Part of a small language model's weights.
Size: 14 layers, width 96, vocabulary 2048, 1.96M parameters.
Architecture: RMSNorm before each block, rotary positions, biases, untied embeddings.
Training: a variant of Adam for these matrices, 133M tokens, 8100 steps.
Each number is 128 + 24 x the weight over its row's rms, rounded and kept within 0 to 255. Layers, rows and columns count from 0. Numbers have three digits each. The size before them is the row's rms in percent of the matrix's.

# down: layer 4 MLP down (transposed), 384x96, rms 0.102, rows 104-172, columns 0-95
# up: layer 4 MLP up, 384x96, rms 0.116, rows 105-173, columns 0-95
down104 104:137165146075126127118111129152113183112116118141130132150181121147119137134129167151154137127122152111169098125069180154119116109131107107124139145121138095142103174134180108135113139156106141130096109110177142108123123146111123155128103127107124151091098159059123137135135142129114121092
up105 097:074134155134102115113109129099098108143124090140121139160182108165157118110180136105117179136131100135072093122115135146099111150147156111118102105165112098157111164149140124119148134154083114143111165138129090137097153091112153128109092120137142114136118116078136109114130153117120135130
down105 092:082091119096133109146122168126119154111115171154129142139091112140124120118142184130143126123149132103162095128127123093125086088124120110148160120084135146139149128100135095105124135132155197135143112111132126142170142141118118134161137139108105161106114068113079119131109135137159088159
up106 097:100107128113157068147144141130127121129137125108131138163139118136093113125103127127111109119117118104118125148101072138085132105162159151162130165127109102144080098134146100093146138125131104132157156126117156136119089124157123123193115132154171171098160135093138093122103147083149138159
down106 095:089115116126107095110130128108190144113144107168122102118149086146157103119097127114117120110130071101121146140128083128110147121114148136139161172133145105130089107130135144137148136154146134138086183132137136153123159117109117124132170149125132149126181101106127068107094127138144103082
up107 096:168098127144126110120156125118103115098124115113134161142142173121138147121181111150140149103140120125138139108121117148122125112163203162148096156121160126153100101133107142123163156161122103178097158139127125154169130116124173193104107090141152140143102144114130118114103141105131160128
down107 090:154147102090099105125152155123094121112119151145141116103138088141143160119132139145094082126081098125118107169117191092149149103126145140112166168124146159101113124163122124082167130179118137112183137101101140116128138110150115132152123103130077127097129105102138121113124133128112145141
up108 100:137115125124134102114081128135109123185127167160160091158145143129123096108139133130148162089130104148089143135173118148094133161136156143138102110141160135140123108151134113145138159139106134103106141134158129132150132078125155114141117167138168147105149111100127152188194118115096155137
down108 097:164077111119135175113108115132118121115162154148091149084147132112103136131119104108127111100159128123115117134131123118122133123110137134111181148160133147115156137151146104180138135107163085109103142098108094115071104112118149098128131100152131130125114140129177071079087126142164119133
up109 096:162097163124130099137109134126145127150160126115138085132130136152179126097119121171132101132122146164130132126162146121119084146164108163069134137120124137136123131122092127109111152101094123152146111127115167081156141149152121112096154136105127193091096102127126140115058144125123117148
down109 091:150142115090145112116120157168163161152118130145112132098130106147090113117118096164121113139146157117160104148173133131112097122105101159124134130087161148130131115127102159101147101133162108122089107136090138103130144153134108129123114179139094067141147066126135161115124095138151086118
up110 094:142141144144131073138109174111071140102119160141123113089140089114155129087089117108179165111136164138130144147090118138148118140141129157124115102112117163144116168148135138148088126167157087126112121129116139122130129097130092173160092116123137147136103099108088155104098122122155135116
down110 096:129102117137102129129106140083136134128093114106131116066146073103126127069125114143141140158157107145166161147103086115134156113152103136137116108107119145094162153130138118173089137154166140125139148152145150125130154131126108152171151103162128125151118149124076132122113088123142132077
up111 114:144135155126125098121100143155088177125143137154120129158103130162169143125145145157131148098188113124098125146140099182121133143174137137119098131147132097151120102143107138102150123155124082101125161142123150133113159106114159122147166102143123119139091110096177171101112125162089149130
down111 117:164130072143150094144110086090175126166130124146097096112114128122105113132117155163160116091125138137129132116178144111130108140119140131098157097162144100142130065167124122139141145144150144154085140096116089077111137132119136177115109122143139153121131111134127146158115153120122146169
up112 107:121152124123145132142138098112119150121113129090097068128119197159115190098100137110128172085114131113152135162148116140103086133139140144114129135156150145122111110156132085125155113097090112110152140152181168115085098162135119134138141102111131159109145125109141115157127121129144128159
down112 103:097127145141161168144150169187124111136126104111136117125095153144101120114119100084125127076142155122142136158114132138157150140109130144135127160119130124163101157155116139167117125145151107115071138142130136180099134168128146174115120129137102097133177103123104114127143107112159182098
up113 114:144085143150117152178123142132105144148111111120113087130148116058127160112136153117120129129150140101112105155149106163121143148149130160143095136158165149182121102130098152131163134118111142134120095117089160082144124094108111125119116144130166120098152111132131156177099118124157179137
down113 122:123114151108097115097113128150114117088133127116110097150092075133114115154113126131167106100095145133075112140168142173168098131100138111134110151143144123131129120098128126164111154147115175145148152133103082147148100087117126148105146111149129157088110088089126125142088134126178143123
up114 110:148169153161123094136148158150093126148135127151134137130123173150132141111137136122137140128176090095068177118133153146115125144160098145135100120134140111127129116121141087118094068134150107152105109106148112114105089116137152161111091144131108076083115146164169119142144155137137116138
down114 110:114116100140114161080116142149128143111156102103081159119171118119126129125110155157141144133103114097150088104108120143107149114097128154096105162119131114106144177111141136143126113096124118083137114124139150152146080112116136102131118076153155188154092179155090117125122097117143116135
up115 095:154105139166134149143135133153081102166124102142107138140160117143128176139128114108137106126123136113146125145118087152167148098106098162132121122114149138134093116155130136160151158125114127161151123146150166121103132094102083119156126135140164164059139149083177117168155159107141134125
down115 097:101113160142127085123118120134086126137133141156116164101147132092155132127148126120140145151102126099082135160154086153136143118062121153117151149136153127165089089113122106108125101108120176152167130110149105156098133122146101117176133172124140144147156100103132168148125147129125148085
up116 096:164096184140140103126107148134102117125137175114127144143155081113159116120116148140128137134136118175065107114124157097142134191153123110064122150115160150123093155142128148141151156110133135140131132171120102150131122114125121128144085151140122124100138137162139100161118187113129121120
down116 100:153124131127121073092156164116127114143136166119144111058119134128158092170136124095148123108176158121141142124091132177097091142086174131167156088109130115094134143091108124138142097156140137122176145130135112133121132113147141132114131140138129146118130176118139108155157152147135114149
up117 093:112106099144130082108110141113104121150119172184165149155129109138109124116090155135106153090152156100126103146091131118160138148146134154119113139177156155176111142157107160160071146154112100153133087140095120110142139120105138144116127109168125125136113123110144153129164113134117175131
down117 098:108103092121129132107103123130114098149162118124130151083156125124140126144148085095192130133137124114147112094122108082119159117122118098127128088119094131106166130113141095115114175097123153098078130120111146134103128106218119126147153119130090115132155174130140109114131129139140136151
up118 107:150080131117153087125126124153082118137095135142100115139086152124163148106088147142155134110141135126130139106102149117094131115115089149121129097092141118121124172146153090072100136090100125089122084134126132097144150072127151120114125137103151154096112154090133148171126136119127118164
down118 108:166135115120115116148113143134111149102175135138140094091119105174102095136159141133134108155133089095153116089195087101135141100116129152138136110133094161153127111089130128112142153139117112121117168129127142087133109135124128150112115148086131137130123139073157159186118158161097131124
up119 093:100154149078121133144127128120106120124150126142162114128124114088163174109139172139139139102129147125103172145099165138096121125161124184111097146114108111166144142141129092109067095161112096170107140137150175113127126114139164126150125139146139126146153117098102175152128104110111111135
down119 101:118121135179110143149163084132144117172133176134141111127112165145138116141114131126143131114127184125107164149143093119123131126161091162136098135108070121108157104109129080143148120130169131150138085133128185178096129130111113140160144126111162130161141148153111138140101091112132135126
up120 088:118151134145163099115142103076104133153170143156111109152143152139144132167075115134134132128147179080147082157134118148150113162116131160082155128160135140132117091130150140180103169108120101132151143091099162102158115116118122123128107141119148131135108142118107089107156149130157149132
down120 090:095080134104122093094120126137133119117137146078149123087145137157134121130128143136124153115141115138085150156073111096145105174139088106142117081103118100115097107163136113126123157118132126136094173171108118105088137120183137098158111096115122124112125160136122155146147124134127097086
up121 104:156136160185156137106138113128147138140117160145109157125134137142125171137110157161145118124139174084115147134137119168139126159170102144134097148103198153148080151130159122104105097139119081147108088124116107130146158130146139129120107143144141157089122146138114127159126148152123181110
down121 109:088103152122170126111156147063126176177167102171128147095095119131127130143105182115137144128123123113180097116148125096095083137099108121120094132125131110095084126150146124162110110114110144127130137133094140125149123097131081158122137152133128140128122099127152124148118108166109109130
up122 100:097090126160168148099140150145130140118088130132089159175121122133174141134060143128159147086169110147144127136088083110140110158111117109132127126130141110133141103133066112124116152134105133110123135126113139147152126107106122154155161104107142131133120139141165163113077110156173123118
down122 103:177125120107119118164144109115110120138150129143118142136161101129123137185147121148090127188133103116106105159118153190146179124126118160121129157150122139132107131136111142140112148159109101154105074080146134139130171119149160134101114183122138089121122117111132087132167112116145121143
up123 093:133109160129135089145123099172132109127106164104107101113125119140064138097132158154141119137119131113161124122121100171158116155170145133139130118156170121169116122114149108116101099125109086169123123091087153108185144130116141097107136145124150157105143146136169170133128085131124164127
down123 098:185083128105112131150147132130147193132131150122116124125112114092115139173134112119153157124114138134139155119171109094103129110136134122115120165129088136124116141072135143157121118137148114122152148158110164157162136087183115144087134124149173079128139131102117145169147126150160104133
up124 083:139126145134145112101088081139101143117135057146152134128122095101120127090111150131114127119129172128127066140126156140116130129143146091093094147158129133145077097120112152093129124124124112130116096200156152141124111144141170117148136135135145162127135132177145109117142152120139177109
down124 084:073164128093142108156157159123124131112124119160131120105129130153121091146067086090132120139124120136159154160109107192126134097095133175148141105098183130111132120140118123122105118122140146146118147078118179121117123113137109114134111102127141120152132141081127145092134132167133120087
up125 097:117132156171146077157138105092132123135145162133117118145164143135089137092127133107099123135122118124146116148135091131119112153148144112122122139167145115109064128126124155118132128163133077122114186124084117113134130154133150113132077117103145159115127121138220106114107104113111134152
down125 098:128113163152104097196121131130108137113145118112141139138110086182146145114112094148085146152115140125164137172138160106149127129152120169118122187141126125145094120110129137131143105161133166122132118134099120138101130119129134138139151150097144144177132165152154159131135155127180141069
up126 104:144135123111139139139174133126113078153140106120118142109135156132122147111143129119094135100123128151064118124111133139124093119157135146121158132074135144132097166172103117103138159175076114130142130142141160128113149129168133093119079134150131190078127122125103118141127163122183132114
down126 095:146136158155149117110131128087153139092108159135145139136169109112188148124108158122140143135130095151137132150089102126144107151104094169108117112154126090152141161129115160136155166159127162118100142154139106118108118144139175063116133157160103113120173120137116101141155130133142123079
up127 102:117124154115137161096144185141080170150117104113135149128136097175109111128111139149129167119131181094074108135103141148121125150094146125151117124117133158108155142137136135113130145159165093103128066146166153107166149114137158164125113126131170138141134133087107131149133093135121106116
down127 097:142126109111099169139165114162103147119112169160120164131179149157134143151097109182149145140164108124150135175136103137119145141139122142150142115149114139082137122130125057117144129139129113086165098152134153106089163151155131122121132167144108144130159154142095120141133111133155114089
up128 102:102156188109177095136124098095124178154183120143092166114133136110151107116096111160106156127096137126158132125124175112160093109144130132105092069132162125119120100130155140141094110147112126130131127148120109094150146107130137163135108139144149108102094143118160136135137122090113143142
down128 100:154114139125119178152162139185140132121118126140150110132134133084084144159087156100128126114131086081116118152142133133159118127132093176083109125158086137105106114150110123106127144119129163179091155133100133118137158145103160130132146157087118140118144108158136115161107102135108158098
up129 103:144136145077161096139110142141126148147088125134099147189117100161174136091098107176157147113125117118098150155139128142145126133154125130077127160135146148155152144107077136115123107109102142145178094101116156137126123100117141174141125137082124116141146177107141153138133110147137121136
down129 113:174172130134154158105122112135135105163127127105112127153088151123091101153135066097128129167126137133147142139151121123126169118147133164113145105099177118149153063121095136109105075125136147142112139104109112146137117144156125125116116146106148142116137150137100138101113085109068106108
up130 098:084096118128107147184135127141114086113092136111077134139134087090127188127120154151123130113155075127110141155127117134110116149107165150099142086123132125129103158149156113129104166162101137113117134098142111125124128122148144127152137112122167131138099086141145148090152137172177147132
down130 095:147113145152156181120148117134124125101107157134143161163087093106137100128169140112096124135100208138128163136125138107149105064095133158134184147160103113121124108110100102149116112110126125126131153121127137143132128119097166148100114112100125134174147117154114138115098121101130103105
up131 101:115108145156140137099133101107141151180106142129111110124142144209102124168120130170088173117128129116132131136159122137152123126152089123115123142108114140130134147162153102081128115136096127149136118159116168134100141145084098088154143153157160149097110123115147146118115160078118109162
down131 097:132151127158128153131142103095144106119156078113151086104144103123136114131093120152137138110157084094170155109135133141150130153123100066096083126165134135163137074099101130129103115113151141125135147117156153122135084145155161094141098099136123147144108109163107092160133143107148130112
up132 116:147111157131148138155124132112129104152150107164140126156162117164169150132132156174103140139121088117124153142115163164129136139106146136106149133127119175155135159167125113135116132112149126177133134097145174127167149097122094139128109126117140112127138099085126135134126189161192144179
down132 119:134140135186128132129133124110141166132139125116106114131151114139128130154171119098125182124125161154120090139114113124113158168125150074115136103127123147160080166142116123112132110129108146156192118179153163139148130100157122149135156101155171106127152117096148151153135105121078104121
up133 106:132121167112145102113164166149108139135143111150098112138117162148098110135123149174088128152160142090105094146089154124118103122129111106131148111148135147165127095133097074158142116134120113187161123149103106129162147124110149126144120089115111151126103092164097123128117119138171176160
down133 109:089150129089098144118158181117142070102118102087129115145141139127128096149120089082075121088185159125156143151131135153139135127099112117138121097126145104160134102133131099155147170166118095123147135107112095143123126123123143102109129104086148145111144120136155121168137133140153135162
up134 111:163135155112159133141154112148125123134137161104099135170148054134132129109143154144135112094145099189114107115130191158132089129144117146139159113112160119169158110127138143144148150119129114124168128112141121128116130129111143092130152126118158151125112132172128157195120136083146101119
down134 107:174126068152113142099156099099087120109116172159115137096129128175112096136087117106128104142109125133131138103145106173119139154124112108149098151131132152172121133131143119122141167093143141126163155146117136128135145094162121150120144116087097174109130119144156130103120102105071163126
up135 107:106140133142134136138170189151128134127118110115126139129119113160125121167102131143131159101137117114128151140144133151163107174159182139138141154210124104109137138147107127130141085144115111116130152121167141115109130131102143130136151109108182184119154136105143202122130151139122112149
down135 101:129146132124148109106090091129122133142153149162154150132115138125149094148123107117116116109119126178116169105176171134119145134110150129168139110087123130132132101137152133140164163133178131155152098173157185132096147112159122131130083118152099143105141119151106100158122106145096150179
up136 108:134122189159188123124146148154115109153125090160113108142066142169102132116124149159095082136176121153132103158081090129154129128168119110116146145120141127128101158121124101125096066147152145138122094151128127109142137128134159137134172138143139157118151112135126144124125136115125126163
down136 109:102100104148076161139183156134116130090096120091147147171124096107137106141150108134105090118106158085115132142124128147096108138141124174139106134127117106124163105127162149098165187118109138103130143104127101087110130125132127096138122128152142154168119172094117124106170128137135108138
up137 092:168114157136133149091126147097149102099108171109118165110138105127128145107109124128124145098139110140134089101114108125111093148160140117119091142145160123131132139130119114137129138125156084188171151157128084140124129146117138120116113155180134149108077148106168135140069106093131172158
down137 086:141097109174134112143158125126093143193152087157129088143172140136136114152129162123144079135164102126145151131120139128127154151152164121144151148144072132141154103111130128154133120167107191103091118152100147113125098107136122171140122129135136103156147136109109143107159134118090131145
up138 091:136155139168096146151106126147109126163136133145115160133146129149122171110128114133118149100148123149147106128144078151129114138125095160141121106163124144158120173171123116091136076179099083124131199099120149150092159136135141165130140108116146156101112127114140153106135143142090100146
down138 090:124138105139141132122142143071129064114132107111124139118121123142114140112105153126089163135149134114089151114125133120168117092103164078184138140156131096096137149131125125132160094147095137139094110125139104182095158123153098127137107155110109068109157144128135094138160149138120159133
up139 087:146097131135146158134151139168106188111107169114106127130172120125141129132117096124106126151131120100095153131160136151086093095141117177116083101122124134138119182141149099123118080144124138151091082122147127117162077074101148130131134123116141149133111129124171152143136151129111136103
down139 085:111125060143154143165100144158171158129129128105128158105139103129123107182145100151117083150109117133118102142121088115120136127113133124092144137179122133117126158168155143176102113117169171111128097144141161104130128151135130147089160104139083144155116098137098113152134098122120137124
up140 093:137107143156163115123126191113123161131099101150117117113129119124096103160118130107076177133165093150116082164151145135148117164137105131088161104162146113169151139149152115131146102145131101158149142125115144125155130123112140120139143086088128085147104096113134127156133176121097138104
down140 082:097130124097146133149152144126145104082124131146137189156119117098124114140118116174121146140133116109099088139142146060106121116129099147112133065132163077121153125129178084062133144102133145122116123117116134182136107128122128097110133123111134135130113092109091115111123122137126127160
up141 088:151169164146109149139133129091145123145160121144119144145151134148188127106119101100146092127115125148126138168126056153144121129067087139128106066127124111128139123149118127146140135118142059133134159141108148132144104149137106112163091121110143152118096088136151134118104107140137155116
down141 086:180157136116169122121120147126131144127132145147145114116072122120107147147125130127140175083143144129151134083156108096060116147164135098133171147137130126094157116137146088119132136148115161122163113142136155112096153119117152135150174070129144137146139133153123144155149114163154117168
up142 102:131149153109171116133112134190110149120112134151148118140160098105091147128114164161176124132102163132099133138168149193104117146103131130107134146120158102119106127110165114100120135155128077135112136116123110102148114099136102092138155123099140116125140113154142161132175145149075106157
down142 106:106106107143098111150105160113117134111171154121147114110112176135125099104123127184104112114142104136132166143170109144158129132117120109113127139146148102111113140195164159136129138086143136087128148177167117144132135117140140171127100114141134170176093107101151150141136100095105117145
up143 094:138122190077098116128117155114086113127152149155124130116158119139132161111134118156122097120120082145140145127126122160158098130101146117138152151109142137194092085103150140138167128133127135191094137162117123138115090099097160141151151114150150148158139131137161141159122147127157106138
down143 089:134145150117108131117106173084156105130132119130147102104112179133120124165128163108092081118169086135095146139155158148129090126123150121112115092132087089124155147133107124136177126148110102123133154161140094163102149178120110126120112130130098103094110099128115135147173128095099126145
up144 102:149128163172160125145130133118144137147126091087107096115157135125121188088126119146084120116149097142151151164116112128117075142150125156115084109126121142120129103183096135108164079150120126155112090138156115126122129109129131149101152174135118121093130101108093143133107116120178111123
down144 101:072130114129141103131157124160138100137142105151162155118091149098141075127140114143148142121122151126150133139115132112098119149081134155136137116106103146100170088131132114132103133136066135099095180093116158148113129152160178100131114100111129087133150117127105086143088120109149111132
up145 086:168108131136151154138182102121134095133084137102116122154144113093149108149107168143110121123179096098149149139141125128145114147129112146112141138125153150138113114184114133127078103160128113130146120177106102146151146100143122138152146118138126141141074095125118097109083166168148165097
down145 085:129098106146120119135096097124136135129145140131138108121128130133100060146140166109144106101105143100153128056137146118129101116141147140111134102125082101081127148108125142158118112131147156093125120191145135126137135080127107152115135113069142129172156153070102140121130140128163113120
up146 099:108119139122090111153113150109111086110125124094094128141154131107176161146154105125152171105130166077113125120085119116150098166127148128108101075105129175111151153128131113145133147155135126106114138157191107124088101148152146136147092118118118124106114163149166131116147142155143122154
down146 095:108149132140169114098169125142123165165105094095133100157093130137121105101143142120091127099194129175124137105138132167120134138093135105139098122175093125132121142129144116134128108116098161113130130158098164157134145119121127100144104151114162141164150105088123147135159133063132142144
up147 094:130145131146148124155136145155110138099095115138106134130123107112175125152098183142113138106120197129131120120163143109116093165147138181150113126168157098167148116126113143117131142118109121105116147117110157091127123147157133171125122127110133143131142115118103183135187185159136161117
down147 101:128135151118120182139143110101091125121122140121120097119116126156173113166176093112140106151141137200149140148170117125139124148142127118142131146131149122144137091124148152089119176095155151131093133181131136118137108082164141170146132143133117121126154154167119158127129102121122108073
up148 102:140125158107147113147178114136141132137120140190173138164107160127084137116105136144117112100148124106114118119139109157151106115179114141167135109118176120122090119111137090102123148195132123104197150114104130125097139119154151124111136118105102141136143104110170121123101114156128154141
down148 101:082163117123111106110084147150146130103091104106076100131099140102130109080154111116113129128124111128137150137140111152157106159170097149165149145121123117146139117092068168148126105097111066155126106122148103118154112136126135081142167112116108114146136154110150154129111132100109138121
up149 089:154100132145161117104149178092116131125134127143132101119146116112136158148093149134087103103110131168162110182148137106112106160146128130112105138202106159174093113174112102133116133130119113125114150129122138117156140143112153150126155151110142129122097149161090131124111165137101188123
down149 095:124131137126141103093119136156145150127174145122149132093114163140107184123198115101143134161143106135173112118127091101083117113121140130129119110147148067157069132163149115124126109142150160110129146116108150159136133118145120073153116136125148118135109122088117090099118101117142109150
up150 098:169155137175155104121134105180176145141104145138090146148111140110115155112127154157123129138083081091135118150130157153111123151108116109131116098143150103119095122155145141123089098163115089139124099141111142141100115129123110072159089109158151100130153149143146115158118132077138138138
down150 101:119168136106096156138110136113113200125170122146141110109096142147099149124098108162138168111141136088113116100123118154126187140173086122148144112095126123112084118131128123099125127137139152137156142134111103166163119122135124122161110142168144110120147115123094114151122113073073139118
up151 110:165131127137164102160147100141143161119148150128054124147131111150171112117152168173121111112151110121141135140131096161139100123132113113147109140131148135123110122156139122114113129146111119084168161167130101112142129136141157122097151077130122175106098114133204112154121135126143168124
down151 113:113175137123132136134095137078128110127081179099165116164154157096126075113141114100138136130141166121133112106161105101139097170158138160129145113117095106129095116107126162157154117104116151152100110098112126135118150122105125093147124134149127110137174112101176131125115167097127157107
up152 088:122145124150144114143121085095076113122166116103103097129123126133116131117096139119155102127175095132119076109117131185120151125106157135082118121156136164144141125143163136116144131125126117153152110118155110093147101123143166134092189159130119143095089147158138116121082181130133132120
down152 085:135093113125127157126144132198132153091103172122148130110113101123141126099147106150143146153117121141100123147101108161122157055127123129139097145117073098147134135139132172091142152125133102124126156084166125107133130145113139136110141143152180143135104137115142157127089160108147126081
up153 091:143104125155155092168163133130129147150120110145099108117147108127151102117117153155114121142170173100104154143080084179121132126144110143128111160105135145178126104134089139117118090118145084152157131137109134104158170127118120155086122096158129157127101129114109156163082138113127133099
down153 089:167132115140131135082147156119094086129160122102084128154133153152097101137124144160127120086112139140099130069117138140126069128113115085123106092144120087099158155111145118143149135123132124098129125142159116152093137118152123094116136124156112126120128169141136132102104114140165135205
up154 107:102126135125144153182111155134092123181089144132150139134109149122139164165119133157095153112115116168133104157128101126172081155137104179137120133108137122157114150140158154110137081117119071118149137129106167140126129110096115180151120142129159148129134142108176151157117107121109125133
down154 102:132182112130127137102135155148132113137144137094139103108129139133112104116118131132171145148079072127121093074127147138135166151071159107139150107145115132110181119123142110179164140162133118123186161154139151115130109138112158148093109154136102106140112111119147105151163134145119151109
up155 096:139113122099144147191191169146124114149114147157137114158118133117133171136117169154111108139109125135093139141079145146151127128144080148102145149158154158165144136131128112098119123121100133128093133116150145155164124114068120168128162143136198149109122147138129126146131138153118123143
down155 092:134143113099111103071105126148118162142107084129095074138149098168098132139123112118091114148107140129107138153139080138150143131098089131142140139133140128161174116163126146120143121135095152112136140180141124093115154126129082173104100139151117109140134109141159113169177138135114154105
up156 098:092097116142122105151147121163099116143121095121103122115138135184171112128134121106124103109126123146110114147148150150126089124130103144135066135082122123093158132137169168089125123142139108096153196143109188144120107135123101106175132120109150126106123123118155161114141148110156145151
down156 091:177144108162117120115138118100109097121114108149160106122138103145099126087122141174079140127115144129103125119148108165118158150136108133141113175110169117136104148105142114130145102151089135146137140149144132116137156120183145140115146120104155121085129078095139124137065083171144131096
up157 101:125076126127176110128138115117140107095117090101085111118143097108129165125117150114130117118176162110139141150103100156117089147125139126134104141090160124108103154206145183116177172113138129153151146138112150108118129125154146152114118111111138141092120132143131132148083124098158120127
down157 108:122141119118111148127131117146123129086109131125070147145150109117090162134192126131159111148141110136085136114152113096118175128075140081142083140105108122100105116164128141075119133169135109125121156127155143126123111102124144094111123099166095154112087154135088138119153125133118164125
up158 091:117101174130148137124142111108120146168115141155103114118128082096129133117134177197103131143127104084135137150094136159159094120168122112151151150171152105172127107139151123109153155145127129153098127112125119120105151101129147130110139128131141123079180122091154155118124168162141144103
down158 088:121086136133136143131127193122092083115132144147124118132126134122146125156170112145147139133072150121164173109096110136120127143172116121145114133101139134110105137117139120136128126109113077102139159144141138120081132163133134080113134122128127179151101180129148129131178090137177160102
up159 100:112131120120152175091151122169109146137094102116111097137150148155121178154158131130137149089142157119114099123104127112120096131105139131138117172145119134171121125145102132139133086153119133147148092118138198127087078153116170128151131128131112154110124143103112164143128162168158169119
down159 097:088150096104091100109121178102161116109092111113139134099125105123165045172149111135120103118152081087126166107109143132115112158083130128137123141088147101120146147120151099140152132131134092090150112157113100133117124101131155091133116125125111126130145100140148105119147113151135113149
up160 101:110106110093102082136161147156117100126084158147129151138097123128147111163119190128184106106120097117146116108139141175131119142140141150105141101158158117159184162137132134074124134167126119115118141134159156104112094108151158125139113128161163112133127128125148171126141152154114147120
down160 093:144118107108146117119120151129125129133136138097090149112162082095133156098159154142134169156128129148131126111099143110117153101156165130184135170134119112137090145106159118105151113141134125153130091119110132127178122146065145139121083124129158157122155136113169108079093166140153107115
up161 099:103137112152141116149142103138099096145124113110117126165139133127133124138141149097153133084143138141153114143139122101166105106090114173123137124084155122167100138147098160135119164169073101084140155122105143113122112131095140167156095082134125061136095116120146120118134155088118156122
down161 097:116168135112120126130109132119158165126157193111115144109120128130107136133151116039134104110103122120117120117133105112141059141139107131143129117086135122087120100112114086160104121164135165131123112092146130127108131117105134139146113146142133170131150128173109109152155125147138159069
up162 105:096118136096131104093113144147091123115086099108131120129125147071176133170156137104115127099148133122126136136145119118113112148185113125131081125135145101132111175149104133096138088156110153126129163130162092116145109105125125162115102122110125087084143176124125171139139136098143160158
down162 106:127104155111153142114088111154140122119092130135126098067114153105166126120098134112115112116147138157101114114137126137114108114131106149102165128169166155150149081157083112144161142136116113129109100109118121147124189143100077140109132163111105109088096122162160110114123161157130121163
up163 094:109098145139148092170098167160147113150165154115077089125120157165149092157108163130150130127136131098136118149095121115170153159126106160139109151143186129170085132129108122123113120121090133118148116108119112139108144148110151104106140129112159132089108124135112171167140127097106155148
down163 096:142151114100152118095135176133162112120149110094127097134147155146166121109133148140120140088148109166125149120152127128151133181161128087114140114161142110136125141099112125162102043146122148155123173109085128139140122147129117189106130123100106113089133140082141121112103126127122135119
up164 102:156108129124131110133118133149140147130137150143137114118149132162129137179131124200105098088126137115100105113166187136111096112154123149140078112131152111118148108149146142098100097133104127109102159112168152144129087155169119118115119113167166101078122163142126141132130165148153118155
down164 096:121150141124169115133123155114154138133160102116114136159124115090099105088173118117163106189136113163151092093119135121138148169159175123150174144132123174075112123093094151173132128116117139105094121159092099137143141100122123136136110133126093109148126130104103152144115126147149109124
up165 106:124101166118157094109113161159096086114152142067069112115120125128155115116128173169106109089143115087110129142118139143104115120134122105164121123104105153118119184149164151105108125129123125129144098157080109129155126115163161135117120149117154127118098160077126134143114142155124137136
down165 104:111141100133131093120141162118121161117149149154144120098139112168126105143120139114164136123130116093150104110168159148109054113113110074155133122151130111125091093129124095163121144125174112089128130097144140098113131171122146153132068154156118163144167114135105111151129146118154107110
up166 089:097163158109117129131141163095127123099124133091089081147095140154101077084089151100105106126132128167105117123104134121144109155156127164127123126186132173128105130134106124155125109158141122139157138119102137110137099163136115097123115169132152136121077140148131101093151174140152120145
down166 086:139116133099074120133168137141116143145132147130147120078159164125148141131160095142135162116156174136136135145147147152133202097162134152156150117164113113131143128137113140067134127086155194096117135135141139133137133124166144083106108126115126097155159141119118151128103133127113148117
up167 099:161159176135120109123136117141109111095125127132123095136128127117132129140137161130076099121104127145113105144107121136146118129147118146114086126089112112112143107198133087027098104118095112122112115131128178099118138113121105138117131173110159124117166143114158119128140142118140170124
down167 104:128117123124070154060139072139156119108130130110164155171099119093142105117117173132172155134119088115129155142130109137142105106128116143124104123146130122100095184131132132142110143116155116143127144161128141109163106147189146155102143121109131154108084125118099130098143111144101154122
up168 107:094133114108137106110116138110126128142055139129128132148172123126113158138096164112155132082124123171101138139149109123132131154111114129122142118167161138113095178134110156116071125122099136109132113119121133105094107083121155108150134165154156147150114198101139107151108141100159131107
down168 107:153171101095112105157079141154160161166170149145113147094100153119099139123157119109119091125151135127116133106162149112167130148175153160122170124168111109157167123135121094141134142141168133117123107111137150116159104160111148139117127098125143095109162086147088145112135131128137151153
up169 093:136102145110158110173148154111125120176119159144125123156114115138133119090109126120173112128156123100161149131094139117157112122129105130122120125085128157151110128139130098108117080081115119124158135151101166124108141124119163109089164158116140116091081183095129142173091162098111144125
down169 091:128113101122138163097147141154133132138112109123093114173155149099119131189128136134144093154115169123115097138161150119136136116081116117144098113131096109077177145121130124152151071137131125124153151132104116134113109110139147117116085130105094093122103105147108073099158118088098140103
up170 098:148128150102135137114117104161116105159137136112152121132152153072154183091129110141138127144139133134131156125129139177101123106135158169116166144166159167148142148128152070136112120153121100148159164170116102069152081124145134100149143121148116103121104141123122097148138161145130147140
down170 095:160169135138121164138082147108119165111099120133153114143158149168132121130153110121129157157116133161140184135134113112106106174132069140113105087119125113141113134142168141131146147118105085115109113134131117134147142124111135138120111118153072156122118094187157115082159141171116147116
up171 094:138147157121174142071104112121123120147083115130060136146104160118156140134164120102149143112164130075133108145150076121128112131142140121118126137139157170100132089151086124117131146132073170112142139110153157124110131103115113092116096116075127103138136139113109106110143103125126130108
down171 086:174129073112094101175153141121104126157158133126148101116144112108153090129119146131129120090159103097097136087137118152124105125131122141122114145127107124123185165134145110177124148122156102140189125134141108100134122084140139174136131174170111154106142104138167135113113142118141132154
up172 099:136123128130161156118113115092119136153107121151140162144124128091141138145111136109093154091166149121138164173110111161159087139129133153098111214141166120144108120101170107114145153120151082151156122152121120115144137159130106088157141121129129097100113095151148133112128102121115169102
down172 100:107122126121109126140095106097090111145108161149141064143087096135135141104169146146124097102136095094094090143086168138136144094150114105089154140132139121111136133114111160128114118095130139094139111151116167126124111169123156102131140111102102096092088141114175092110155117132103137134
up173 101:086182146147129113080115147083078098152187124167114145125117108132115093118125145172107157132121115137118092148106145107136105113149115133134091126118127165158104151181151098131121096124115080120159097127120123108133155094139123131144098125173108136101143116155130121148112150127121149147